Each number is 500 + 50 x the weight over the matrix's rms, rounded and kept within 0 to 999. Layers, rows and columns count from 0. Numbers have three digits each.

# layer 4 attention query, 192x96, rms 0.0898, rows 118-127, columns 0-95
504459531507545509478504502529431493498526498424462559470565453538497482508535447595544532479460506463414539461493454524551525479457491523513482550488486546512468498474514562539455533489487485434460580483508463484507444519505600514478442481537537486461470539532477491426546473525419539470
488455506510530436578451568535528528473569498503526549516510534531456474510506534511523474498484543563524485565499511504476425497510428493448534427486506476493486507570550490454475466486562495491529534482497552460495492488467540464454499494483513517556452523469555539565440466481505497463
563524514520547468465473467484478420555559491457487552511509519460500532564516500558532523523478476509500538479464494466454430512548508497447421416414501498519506527538514496469512444518483525470532617500530507452439510526509461497457519526482497474489511519485554524527468486508549493506
513457487462428454431399495502482597491487453496503510508573473557487533530459523437488571414518506523513597544529515465521524519458486474541559560532481491417497474539500549469524504478503480512493452443568514545480469466503511517589493448433408526471483483484574513414427519502548516432
515506545534510436541555529468504431486489457582475467486498452440509516503520521511525456467450567430436514507573462484483518480502500501417454435475538475579469470566491480533419492488584428577472546489489489477503520439501560531468505455495477553553489469528524520569500490472547500482
563507493538508538468446583535461476499570484496513572583515493508494496571524549517479476418522481456557526514455501444492556493498481537558521616514524549455514503514505520538541502436431465507521539455523499524480449475464513434559471441433474535480511554503546517482569470547473487530
553484458482508502444474513511388518507523440524503521518499518559477484559541457561568527502528477508512600497474490465488516467511511529507549503506531539513533485483461541502507478496475509436467591521537460504521515541548451457515457469518558488493493538502472480468632454561441480555
517473524467498461444497498461407580509525482452485498515494514523490472465539500490502506450489538511491506496468509484440473521488494529488463538486535531510461490452434535510547438491491553484508504540433481534485452444500426436536496527465450519482437545513459491423529529511530558552
460495498486525485503456446480436549511477530503550452449498553538463443513460529513535478462460516574538530502514525485472487549549508488471545523520488437531482506515542510540532558557491563452467503483454518469537490479554396500495518492487492451556507499550441444446466538564538483508
501493510497453460527449516490477537561509415510500513552439513461601467518521532485518530510473505570586450540428482509487482502511505503467533470526526486496530475453508483440518499508507495564492531476470562504490514471481487471552497552488515504526515417540433475605465500530547495521
# layer 4 attention key, 192x96, rms 0.0888, rows 118-127, columns 0-95
451460442573538506495511523529511457529505569509546565498453563580495533470535450498488597530517546491525476460575549430510517497548488521542442558545453438533584512448525544466495481494427509474477430434510477500505529507465472465516539503493508530485438454428492463483489460515528436457
444522573441498467491553525491557531444532529494522475436553521511500477481546527470555493463452505490494500489448505565519516490476497532493464484455468499431532485528445514506456464461548525520522497497479514490508509541520492508517504472532570536564461538465519542497535502481496496449
538510548515479499457530487491586505484475507470549547485531512505415447491488522518599461519471525505509502440519442533587476500528503500490480497528534460496565489477540506537468507491531490476464513506373514482543423456503505499488548552535451534497481541502509478593512505492532516404
457568522456434506460453390531479484481413561533443507433510572571464553446483502483529549542493527489514583538410585415531505446476542475454514504425459482516438517537465491555476527564538556521515486529544488508442513530517495540540565490500459526501527525487427496479554468489487453545
480515517430473537515437581427545474561440544456499491477491524412547450499554480523542500531470409539516500440507531594472449494567536552515456491574501555502567468472504468516533504565530547503519427474472470481433568583532536478505482537540593489538492556505536445419506487505447481513
499556556489511532503474451517471444502478530532560515469486472482469544457481423456528549546558545439470554492541462546528539508555439511523517552512488528534533483494446526497493466507484452544474461483585524529540455473472415540540528474504512504480530452457479490492475464441437444505
491464486556451494453507424517471470504491496483544563511503491520417533474538454516543556538538550482490466442508515479498511502474442500453484543495452557498543546528534513419493491456467523453504391499506440508529528424490434522553566529464472483492454506424493520533497502454569470517
477478484484482463529478447567547530521550444548534538496387451519439570474498512407456543488484529483489477468502487474523505547502530458543528536453468457578479440532467498513527518491472531443494389526500479532503564445500520513480472544468457540489506520453476488456474470471492442492
474362534447450439553461433508450561419574437470484484498545546593501548546494548452543442496496493529450435524429582452471558521416595441450576538443442511510493526536527489481447554540504459438516480523505520455483553462482460523497501484473481519508496502539480521459464490505530524488
523491536451495492483603468480532540515491468556509506487488510543552429512506497511501524501550412503461501434529506502477508553519510512486532481519483508509474474541533467369503513531535492459566521543504513535493473503497476531377483544508492542519556474518607551513462519447556524481
# layer 4 attention value, 192x96, rms 0.0778, rows 96-119, columns 0-95
460516530462464486559522521496513479479479528519515549515451523529519509404443565494518468550507493532498563591533498427584421522535549521430529508505602563449458563532475518497560504502538508540480450470603517491534432545474431480435469508481521559491515516487466490435446420512488527555
481523501476540521600529526438498487575465484416473390457541549499528490499464465567533503511431502481565496434536508459500530464437478590493411505544486465585495463496455523572593547477524506539471443463439387504463492506512573500569445505527488467490498449606516547523523577500460505506
514466512585519490519494443506567548433483458515389558467455450471462446483530519539540490593493441463547484454545580503484436521547490546548494503493484434551531521510499527502458455533482507500483433524490468498632508501497429505472532509515457547516509551535522531475437464475568531482
475475533555372440481515507474492541481519507465531569539514554492518522463482459480454491488614427458584443554491547508527469474556469477484509467509491476488585533493467519484506517459492425534501602424470439496450531638461521550483485458559499468509471448439450499546452464491514484529
521502483427474489427539471457449464537551510539524587479559563491528448564512511547495514440529460490462510457430480533492606498484450416505495483466411504444556528532452449498558527499485514505520514538553570500483561546466478541449530538486466585505449519510556488475516558508499471564
466535452461444555564492575513517581494444487538549493515571545524460489458415522413547430522415525582538453527416513552449464520511527496539581525540500552489572447445486526552501540547471565450483547512419534466485525491525524478444447464496528445517422407508514512457511553486535502422
536469452507527445396487554505535484443516439495519475511475537518518516528511512534453552470505488468443530522510403430535471500492548545514475492511556479455499511506496463499399399469473513503522489506484508480440539458475415442505544572465491545505517472513478496488491601482408515475
463519515444456479630476480558506458484511563612503463540489539473439549421457485465537487585485506418539542537491507447493529462487461454486486443500455493565542565486418491563477488558537535510533477503497391453491599514561546551515523452505446594462517459474431520514466511475509477506
462471517533514500510424416490498462507465477489532592395491518458485573464531532494609505484516542537483482413560411488486535502496400489513509421435456481456535544507500474508510493426488480488521394485463453488551481473496489509490539483488424610506523514526509584506485561541486446544
503481474535397503469527554606560496519558435453528409477530455498530476585506589526508448528506590520536462505553496494553571516486471509491495482535398425523464485452460501510655451529511535503413527478518504523489412550432520431525465517534529501496548488484485472472416559490479542443
537474531582507530474435630472525546480499428504500540428527474505450447576472499526468458465576563554481496457530481548436563562501449481547498467529546452434514523478479498481550413529447499472499528428397605506509514476490514456537426470406585442542492488541489529505501567521514489516
505525563476473424580652547487509514495494534516544417498478517551495471463523431519555476382501497429501539597444472520534433550449583476496428494524474502509520501506495569547480523572502482514504562508503482508394522471447463544440492473540553460476502418510463519524462540532527459421
458468462570431526491541535553552490518480512531457496488448534523517535498464493497482496465498553550466496530492493455490531477541546523497525488449544479504512450505455568523499453541491502576534558473446595508499410451527535537538475527467461486535516494507514472489499475456450548482
562465540456530485503582516540474470470573540467451488488451474525484510529500482482486494442561440508529516620491542462451524503535532463477510521424507472544484511489520479470550503522499511509501468508545520498427483485490572490507478572494554434538446470455523503463395456467566479562
513469474445544512533485466474483468446488507557437576489532516490511460519512509461457582556554518518455485286626485443488536488495516529561514528497443493511455439486446506448471434536503483487486427553466547555491536452450538493545476482461439579477508537494556478508590524502444479514
458480507490518465513446504498471444564494502502520589462514501468470553500520506545512431591488492540574456451555509512486524509439446481605536463542519487427568478492601524446496547509450572407530442471476547546577479475474566512521473512472413448488611608494469508458418549410433596564
472498538536462514474440520504568482441467503461552476565513467489487485474567427534503536553482550442474526453448438484516516468534500525425521472511539440542538496449472580626511464390472463563546474485557503523524574493556367461523536464533529460546514444486476577505478533477477431455
430530467466517565556483555516502517528547508516502507479449469451554488503478493421542447619531477515469514543486427496574469559574493535454499543558460531495493489551521474529539448461504493444479459466418504496529445488475515516458541549500472415473616529593477525504470427564456469507
503525485514517559558446460529516477461493409495441604535562499468509650534474535470535418645487551545566480506652489520473514548457460493498474497587529527464434497606510421500543519392483492485544411405478515478596493461479527568522474471470398493520496566517501477522447505547414585543
553492521534394538524483490531600527485515468445541430471506453510513515526559473465539484404540547508489464471452568508505511495443427449499568480471432521469535479456474487527522452500462545462479522422499566506417493495475474459561520538521574452527471410579547553454467592495501439489
548458562501433510479543534484545495491549433439488456533477492511467455496495501444504547525432525470504525404540435489479514488419518494456549440471589490484442535477415537525499457541502522510450481478515459540569460420515489456512508517516456606526573484529500525511475484413465414505
399535417543563478528448477577554479539510477447492585477486494506491548534437496502540542659575576467470597499557447411532535451476466473489514512512449502443504487525501437513461465472505484524513450453448626508497512449521498498521525514490368423480432542480531519568503483515496513516
524454496518444482530507473509539548525530535501563477488543443494471539572533476488559469457520578489437495399461542504481447453471504517500501507448509517491510490503444478510571463445519531465474532516499571513390462431455518462577488559471522558519516470524553476538468598532556498479
520490406496526535547475455528563510491481426501520480468478511488492446481601465467503509410390544555554501465528510586441487516474466480461553482448559537528522486385599491582481482505457518479498544460474582463523530493506499421530485516496554440503458497540526558498527519473421442498
# layer 4 attention output (transposed), 192x96, rms 0.107, rows 96-119, columns 0-95
436452487532519495464560493546497435466514497510452474514498547564512505506496393567533458515525481473513490477549514551527490508508500483468474483499509481537488486443504481459536582517517462443549580478443502454519504488494544531496490512502467523465538441450529506571567469539487514439
440475541597462490432427460532510496472462459532521474479495504527462531563541535447451534548495559560465531473466491465461533575542575561474468492507486473471494473434527525463546505480428516523584479492475538463519493434527455489576470530453506487617497469551525554452480488416479463557
509475527514489547524517474435528553504541498535438479528470463507508469477554524515529509474462489537523460532542468539549545538467521456519514442511437486479491496469527508539511494534538431412435496544489415507514509538510611479416505452525451531486540481471556485415511506528536482484
496524465453499562556520429504500508493499466501431453515498491488510529475495449570607468521537512536471502528512471420438471454522532534431539465484506506511548508518568467470440517536525542428447446620536539453520543462462448518489550564482506531409510529495473478546517545530493548447
456558500521518453501469555568459517530512523440519540498522493575501534468485523506511472494541514470496468516491470540476417474483501479509511507444511524502445549565436507513496537444439508526466504575501458513489501504495439441561493454521561517436496585478481494541428469485506521516
482434473459504460439478515494502568497516485491548491549478485463425546516531498444393532406508516458566550464487580450452542446458570495591619580489504514506529495451508507471479491596453534492519533504531554567545530474487440432538498589481453439479496453498450441520515533564487521510
485490546508470477501499563467461420531474512525454533466484514479570483498486512456512475495509495535489515519539477532493533524506439438490485483468530504459450498604510508538490466468483541559555449472526512535500533555520494556459520483513518467489467488495546494512455467479531501508
439461529530515512533498439452517557452533425510533450483466527527445466432545444519487407504463527481450492459465510570498495497504571526482551495457478483569499482480536524493575522470591534448572512549430474450513474459452479480488522578497512506540518475563544479568566570506436550451
453524535475487493503489474454527504518538484525500473502487489486512513469541470477495481521519511579436453489481542601493457548500498441491489480466493496464504509536467517439525527453550489454439508512510403494496512551482538557521482431587507592512459510563527501472502516482583536450
467469561494478467484574462520478549560523460517521509529511460539464534530456576533453499485550516499541501520515535402499570579491404564484494495492455469477507427569462486479457512503466454552546487546421541477484460566471481537456456525466499490501487477590496533439482480461576520493
521493512422447526472488494497523573557501554519456556533508475461547548535438551480455526534550481564528454501470581457483491459461460497546520552483428476458552526541487459501452500475400534505412542458593559498497508568492485522524496525497496484478446517513463502397444457511536540521
481439478550477514542467537514480486479512498462494502509429517443513576504504465520491460498547455423427546532483463441512539451480520552493491511502483501534537495464554511520497564505500483497527419550497474515524463499565428524517503512510503418473508487457538507536531562575424572495
491472515522515556442523483509519482507505447489504527510492512477479459500468519480488481492476498544557482473521504503480510442452480546508525491529515503491466523508563468488488441460454504533538497483508596543479495528523506533536448580483513445580493430539508533480539497460480444511
493521499519498537511514475446478505476482529452481549514459505496462491480434522586528482513514488488487516496486536444521435467508479535544470492494483544516479504472497433494497534489487496525545550554505539507514416493487471525487506467481510525517573497586554521551529433499443496461
485550475530494505449523468535524543498523452576500567497525501564490449471505494464533493483418555525583473478509442605542504516522462494495521521484468472510431518441432488515532433446553495551507534464525527482488503498475498450554474486541515521530456498487471494459468458438531437588
502467440441533518482473466471533605486420511512517476486546437548536506479465539469465545501503490546524490496445600530460498522471543387483518491529461490550499493521485493489481489476531469526463561491470506531518533530529574525530492422469563518458477514484466499421499495539601520445
527493584459471477567466432560522492535564446496514450482481578427557507577548539454461549506498475600472535487563494556473535539555495415463440459465490501457526488581527504496431528548524541461443421559487470437489473541491514540477514544437450432495508455532571539467473562516491527481
466450425508508525553525503522517403479441499505532437469499525522458526498530521546403495528505480488558487472467525488489506491539455511479481490415493491482538516542559492530522556520536393450514517461470458507522503512488591531501539502537516550520501462527480484466526496493505497512
455494475463525439460530516467535468515402512514512480439551432600494468453485462460506483522527457583494467514424535569513499538488501480500500463494491503431543469509547479490506478483553479465445623484508470474524541496501636557498542487521491583528442543572448509465517493425603525466
516504615410478494523463473493445512586577561488529537496494529443484565461518527513447509438540515537494514517480597422448508520540480515526489496467443543452498494535486475406397464505441509513498485545517506523522448561513443507516497516494484490512502499585517499476476512501503498432
422444601510499506491475478504504470526577452564490536461530539542544527539484518548538501493493523520473452492576469557557589528532500495494471529527505476488425501530446465509510475493472520473541512480551509471493483584485494494486446461481475489506432445458559517459510501477444492402
526532522484528467480554535447579438503453498505482479444515436434494480486515578411453404452479527578547466513482558589438450501527446523429502504513531504432495486590509480460471412462568438570519530488508507465507443483459590524506504548539530568613514513614454526514476458473529480490
518534554468486468449486503475466483556521551509518497523501546431494475465562517428509473449486488484464491529435516479495542565431493522505557538534470500464514527502434472497434525478468485571521459468547483474530468565511481469538464549538488504487481528580519499458514484476495549480
574496568403480459548436455474496517497566545480481548499510447493471541526509507470520605459547533542489501498514614517442519476535452465562458555511505502428529503501479489504427436522447546451492509439528512513543507522492471482520523448455461449513524499503516498492463497579550428465